{"hidden_size": 384, "num_attention_heads": 4, "intermediate_size": 1920, "norm": "layernorm", "norm_place": "pre", "bias": "none", "tie_word_embeddings": false, "init": "uniform", "init_std_down": 0.00214, "learning_rate": 0.00225, "max_grad_norm": 1.0, "train_tokens": 344100000, "max_steps": 5251, "dataset": "wikipedia_en"}
Each number is 128 + 24 x the weight over its row's rms, rounded and kept within 0 to 255. Layers, rows and columns count from 0. The size above them is the row's rms in percent of the matrix's.

# layer 7 attention value, 512x384, rms 0.0447, rows 509-511, columns 128-191
size [100 111  92]
[[136 125 122 113 156  63 132 140 121 140  96 137 107 105 131 160 110 145 143 124 144 119 142 108 137 149 102 134 121 146 124 154 120 164 149  93 101 130  96 110 116 143 116 148 153 132 118  69 108 147  97 133 129 136  92 153  55 144 125 119 153 114 109 135]
 [120  83 121 137 157 139 124 155 124 148 179 123 123 168 149 119 149 142 127 156 149 141 153 135 109 122 170 110  92  73 131 105 154 124 102 102 112 132 136 124 133 137 155 133 100 159 102 156 141 131 165 113 158 143 118 139 138 167 174 110 139 149 140 145]
 [156 139 152 123 144 141 151 127 125 161 126 168 164 103  99 156 110 132 114 139 159 146 132 146 134 107 190 135  97 137 153 103 144  91 139 143 114 151 118 163  99 136 187 119 123 148 141 162 126 165 136 143 133 128 164 148 134 118 118 157 143 138 120 109]]
# layer 7 attention output (transposed), 512x384, rms 0.0698, rows 509-511, columns 128-191
size [105 106  96]
[[119  91 113  90 136 118 151 120 113 131 128 131 130 125  75 152 140 132 155 152 123  94 120 136  86 129 116  98 111 125 118 114 100 151 109 142 104 159 153 130  99 100 112 120 132 149 150 174 130 136 102 158 160 103 157  82  74 104 107 142 155 194 159 168]
 [103 133 146 159 146 125 138 126 110 101  72 116 136 125 149 129  57  90 106 123 128 121 153 130  90 136 144 171 129 150 126 125 132 114  93 117 111 134 122 101 154 130 106 136 133 128 123 113  89 120 132 113 129 152 132 111 127 132 118 117 107 106 122  96]
 [101 106 135 114  78 160 142 159 106 126 197 106 123 149 121 110 119 153 129  88 146 169 165 118 115 131 105 157 129 138 130 129 105 136 152 156 110 124 117 134 174 186 140 117 147 125 157 149  99 170 134 127 147 132 127 129 177 156 144  93 146 141 129 111]]
# layer 7 MLP up, 1920x384, rms 0.0758, rows 0-21, columns 128-191
size [100 106 112  95  96  94 108 107 108  93 107  99  99  96 104 110  96 105  96  95  81  95]
[[105 155 179 142 122 166 117 122 135 115 102 112 130 116 133 180 157 156 123 116 118 171 122 123 138  86 121 161 136  89 111 147 140  94 140 143 154  81 124 117 135 122 110 178 104 112 137 136 129 152 120 112 138 144 152 131 126 152 145 151 147 145 141 109]
 [153 169 131  92  97  89 135 116 123 140  97  81 140 109 106  98 133 132 105 124  90 120  95 126  93 150  98  85 121 145 132 145 107 101  95 145 139  97 137 131 123 133 127 107 152 133 115 123 128 109 133 162 144 138 108 132 133  94 151 163 144 148  99 114]
 [125  86  97 112 151 121 139 118 176 125 142 121  93 110 104 130 120 100 147 145 116 103 123 106 130 162 103 175 134  93  90 136 145 108 118 144 159 103 133  99 123 165 118 140  84 101 110 111 116 137 141  83 130  89 110 109 151 118  96 113 113 184 161 104]
 [104 102 163 150 151 124  69 126 136 119 145 139 141 136 167 112 160 170 148 136 141 170 103 127 163 104 107 145 163 142 141 134 165 158 173 123 122 118 126 152 164 152 157 144 115 146 135 158 160 103  95 116 159 138 116 161 100 150 131 111 148 116 160 128]
 [148 105 165 109 104 101  74 126 172 117  95 128 129  89 115 165 155 140 116 123 102 101 144 102 140 132 159 125 106 111 137 148  93 156 117 187 153 139 117 108 141 105 136 133 153 106 152 130 138  89 120 134 137 154  74 125 101 147  98 115 109 122 114 105]
 [169  75 121 104  91 134 123 147 115 147 126 110 147 141 123 126 134 164  80  94 117 130  75 130  96 150 166 127 190 125  90 138 152 131 142 134 105 141 161 121 107 151 146 126 118 112 119  76 134  95 123 107 101 136 170 121 138  89 138 143  83 150  77  71]
 [144  66  96 118  79 119 189 143 120 141 105 152 118 130 150 115 153 106 104 101 112 132 116 158 147 116  96 128 159 158 120 163 136 138 122 100 125 124 166 121 104 127 103 110 140 110 102 132 141 166 117 181 113 103 161 123  95 103 191  98 129 163 144 123]
 [149 132 132 116 135 124 120  73 153 142 150 150 152  82 161  97 137 129 122 147 150 126 107 142 111 123 135  92 131 133 123 137 119 123 157 136 148 145 119  92 116 158  96 137 132 130 134 142 107  86 164 122 111 152 153 149 133  78 176 111 148 138 148 119]
 [111 143  94 120 132 148 156  97 102 131 116 114 152 114 153 137 151  97  98 163  94 154  90 135 114  87 122 127 108 140 146 133 110 148 157 147 106 100 123 118 120 100 134 198 104 130 159 134 142 120 169 117 139 113 149 100 120  94 129 102 131 120 141 115]
 [129 112 121  90 148 149  84 114 114 149 101  79  99 161 149 141 138 121 116 153 145 193  98 115 118 102 143 104 120  96 128  96  91 125  86 141 171 143 115 158 118 115 107 151  94 148 109 133 142 142 131 114 152 109 168 131 103 187 135 157 134 106  44 122]
 [135 153 137 161  98 146 174 175 126 104 111 115 135 112 149 177 132 104 103 106 135 121 143 129 103 123 118 125 133 101 101 108 127 156 134 101 176 110  76  96 117 100  98 124  96 152 158 119  91  75 134 145 115 115 141 135 137 110 138 164 111 128 141 113]
 [129 158 128 111 148 112 128 161 154  91 150 120 140 172 130 127 110 144 114 167 141 157 146 120  91 148 111 143  62 145  93 104  93 131 129 119 106 134  98 141  81 115 132 132 133  97 117 126 130  94 121 118 155 105 139 124 119 120 130 142 101  92 109 105]
 [128 111 125 114 117 121 147  87 136 113 100 120  84  98 172 120 150 103 144 159 109 107 135  96 133  93 124  99 163 149  68 141 115 157 163 111 148  95  82 141 167  99 101 162 111 126 138 146 141 143 158 156 156 139 142 144 155 134  98  72 139 165  80 130]
 [117 165 122 126  80 155 127 155 162 149 121 117 152 143 152 169 118 116 132 143 110 158 124 100 128 133 154 132  64  82 127 148 115 117 121 154 150 103  78 144 113 113 142 183 111 116  90 109 121 116 111 101 124 138 125  94 120 150 101 137 109 117 140 116]
 [112 158 118 150 141 121 126  99 154 137 113 126 114 152 151  99 170 130 138 100 117 135 130 147 100 122 127  97 133 144 151 106  97 167 146 147 115 125 129 152 130 109 163 180 136  86 120 134 163 105 141 154 182  92 159 111 131 127 142 114 104 209 113 142]
 [139 131 161 165 138 125 110 125 149 135 133 137  97  86 115 135 174 141 144 109 124  79 124 134 120 107 111 131 108 148  99 131 131 119 136 165 173 149 146 145 137 118 149 119 119 155 134 131 126 138 133 105 104 132 126 101 126 196 169  99 144 155 119 136]
 [155 110 158 137 130 106 112 142 142 128 132 113 103 137 114 123 114 138 118 140 156 185 113 122 142 102 133 139  94 131 123 142 160 124 109 145 135  82 137 108 154 123 154 120 164 147 127 109  81 147  75 181 137 102  96 133 121 111 148 124 120 101 170 145]
 [166 114 110 115 149 133 134 106 115 120 136 103 158 140 148  98 131 136 161  81 137 130 138 126 107 153 138 164 106 130 127 111 153 118 155 148 155  97  57 149 125 135 142 116 164 117 154 140 130 120 126  84 132 116 150 154 172 148 125  99 121 139 134  82]
 [116  82 143 132 125 113 148 147 144 111 179 159 152 162 122 124 162 105 114 148 124 135 129 123 129 182 119  99 201 126 125 106 132 131 148 123 109 126  72 117 156 161 147 137 125 150 129 111 127  75 129 110 149 177 166 142  64 161 106 182 149 144 115 112]
 [141 107  90 126 134 147 124 153 130 139  95 106 101 152 133 169 108 136  87 155 148 133 135 100  88 121 148 140 165 112 116 130 134 117 111 109 143 137 135 184 154 118 109 103 106 163 151 102 148 112 159 100 159 114 140 120  95 133 129 135 164 104  86 115]
 [174 117 124  78 127 135  98  75 159 120 132 150 124  99 101 105 130 103 122 114 155 146 140 159 147 123 134 102 139 143 115 134 144 126 157 115 113 133 109 121 120 147 127 115 125 117  82 167  85  98 147 143  88 127 110 128 153 172 148 144 124  96 151 132]
 [106 112 155 126 138 125 107 132 206 102 158 114 138 115 111 127 148 109 124 101 149 140 152 119  96 100 156 130 143 137 145 143 138 126 137 149 148 176 122 145 142 185 117 149 121 127 101 106 105 130 100 127 139 113 111 138 161 129 149  87  87 101 139 163]]
# layer 7 MLP down (transposed), 1920x384, rms 0.0735, rows 0-20, columns 128-191
size [110 108 106  97 100  89  97 105 102  98 107 100  95 103 102 104  96 104 100  94  85]
[[ 95 131 169 165 109 126 125 129 156  89 151 135 139 134 113 149 116 157 142 137 142 176  84 141 100 122 107 123 134 129 101 138 112 118 159 130  97 122 204 124 102 114 131 181 144  97 137 118 123 190 170 143 124 136 157 125 139 103 109 136 103 100 141 114]
 [146 121 123  76 127 130 153 154 135 109 138 134 127 107 114  95 105 177 104 122 139 120 148 119 155 115 129 176 133 164 145 114 154 102 125 116 146 114 122 108 133 102 137 152 115 166 146 135 135 127 139 102 112 103  89 183 171 138 123 115 134 105 150  59]
 [132  98 125 110 124 143 115 118 124  65 168 112 194 134 140 119 130 138 132 121 129 127 164  88 112 137 128 102 107 163  96  80 128 126 101 109 127 130 115 132 122 130 127 143 125 132 142 155  97 146  92 176 109 134 153 156 141 125 124 122 130 110 106 133]
 [117  98 151 136 144 173 142 178 124 141 128 144 110 174 120  77 115 116 140 142 118 137 132 100 128 168  85 121 104 128 108 154 100 147 150 139 160 129 124 166 108 146 129 108 166 179 106 139 124 100  94  99 126 141 116 152  74 100 122 148  86 138 126 119]
 [163 100 160 103  65 130 118 138  98  77 177 116 110 120 110 128 156 187 179 159 109 111  98 127 116 132 137 123 104 153 115 100 145 138 122 122 116 146  72 111 136 144 159 142 131 135 129 167 143 154 128 135  53 150 139 142 116 138 122 135  84  97 123 140]
 [131 121 130 102 156 117 123 150 160 133 129 125 105 143 124  96 135 108 113 142 117 135 128 125 106 135 148 141  87 146 117 134 108 163 140 112 147 168 112 151 128 103 104 169 134 104 112 156 125 116 127 195 159 176 134 142 128 161 120 135 121 140 157 139]
 [121 147 153 137 114 126 123 124  76 160 167 162 101 141 130 136 108  81 138 149 166 135  95 157 117 106 117 107 143 174 155 103 134 111 140 169 144 156  95  85 124 109 159 130 163 160 106  98  89 159 144  82 156 116 107 136 129  88 119 137 115 114  78 171]
 [130 148 225 134 124 146 144 152 127 155 124 126 127 173 149 112 124 153 133  94 141 128 138 136 128 166 154 121 109 137 144 126 124 130 143 128 152 133  84 115 131  85 185 109 129  79  90 140 113 128 182 120 179 129 140 146 124 110 115 160 136 113 128 102]
 [144 161 143 167 108 159 103 154 123 110 176 110 105 109 100 129 105 121 111 134 127 132 156  96 174 109 138 128 105 128 146 178  95 118 131 145 115 143 111 128 154 114 126 142 119 136 104 163 126 108 147  90 145  75 106 127 125 112 113 149 100 135 137  94]
 [137 167 145 128 122 110 102  95 124  89 145 154 100 135 114  67 126 123 170 127 139 143 178 104 180 133 154 116  78 121 129 139 136 143 144 135 140 108  82 144 150 149 123 137 136  84 107 121 138  77 118 110 105 154 106  87  94 163 149 113  83 117 114 116]
 [154 138  83  92 116 131 128 125 103 107 145 120 122 175 114  93 164 115 170 150 108 164 129 131 118 121 131  99 152 101  81 124 122 143 160 137 147 110 119  97 105  95 158 127 151 140 157 194 125  74 166 116 130 111 152 122  89 152 129 126 167 117 143 145]
 [132 157 104 107 141 102 160 125 136 105  98 130 121 116 140 132 113 134 112  91 123  96 120  87 164 135 129 128  95 145 116 143 159 108 111  89 125  85 140 139 119  79  99 109  94  93 122 135 120  99 119 140 146 120  75 119  85 133 119 137 134 160 114 113]
 [136 111 141 115 144 123 141 162 171  91 125  85 125 108 117 167 139 134 163 138  96 167 112 196 108 140 138 155 128  91 145 114 112 132 156 103 158 174 148 132 134 143 171 112 121 138 132 107 111 145 102 156 192 117 117 129  99 131 161 118 101 108 124 135]
 [125 134 138 153 122 147 102 135  96 125 145 148 136 157 158 132 128 117 115 112 129 115 134 105 118 114 132 128 119 138 162 104 135 143 115 142 136 192 133 150 152  87 121 120 188 137 111 155 121 152 120 152 137 108 145 125 129  83 151 109 108 127 120 138]
 [ 95 115 139 163 123  79 118 140 110 139 193 120 176 151 155 134 147 132 130 111 107 163 116 128 101 113 172 130 164 148 152 138 125 136 131  86  98 130 158 120  97 135 163 126  88 119  64 148 111 150 179 120 143 149 143 118 151 146 155 118 166 109 127 125]
 [135 147 126  92 122 141 129 126 118 142 181 105 117 141 146 101  74 134 118 113 100 132 136 111 104 170 127 109 124 142 112 138 160 130 143 139  96 132  84 102 125 109 138 112 126 159  91 136 169  97 156 142 105 150  88 144  85 136 137 105  82 123 143 127]
 [131 114 137 165 142 140 119 127 112 139 110  87 102 151 105  97  91 133 165 133 122 125 146 119 138 135 136 161 169 155 173  86 150 105 133  99 123 131  78  98 128 109  99  98 113 151  82 120 108 126  93  91 130 125 112 158 122  99 145 120 137 102  99 114]
 [168 130 130 138 136 156 161 155 140 184 153 125 154 101 118 124 143 138 152  88 141 127 170 141 113 126 125 153 133 159 169 103 102 144 155 113 102 104 146  88 162 112 130 173  99  99 140  97  71 123 141 102 125  93 175 135 160 134 134 135  97 111 125 123]
 [140 121 192 127 145 112 129 130 112 107 135 132 138 116 123 123  97 101  65 104 121 129 172 152 167 125 166 106 123 161 165  66  92 148 173 125 106 119  78 140 100  98 100 124 182 123 127 145 138 152 177 101 108 108 102 104 124 123 131 112 124 135 160  86]
 [107 136 112 114 113 135 107 131  83 158 119 138 140 104 121 137 131  93 133 146  92 102  96 139 117 150 164 132 138 113 134 124 143 120 121 116 125 101 139  55 108 115 122 127 152 109 120  97 139 150 102 121 125 138  97  91 129 129 103 111 138 113 137 144]
 [124 150 143 164 132 153 126 157  73 147  87 136 111 161 129 153  85 122 128 121 131 102 137 123  77 122 134 152 130  95 141  84 124 156 142 121 116 129 156 106 117 117 141 131  97 144 132 129  96 128 126 122 138 145 136 112 132 121 135 105 133 158 138 126]]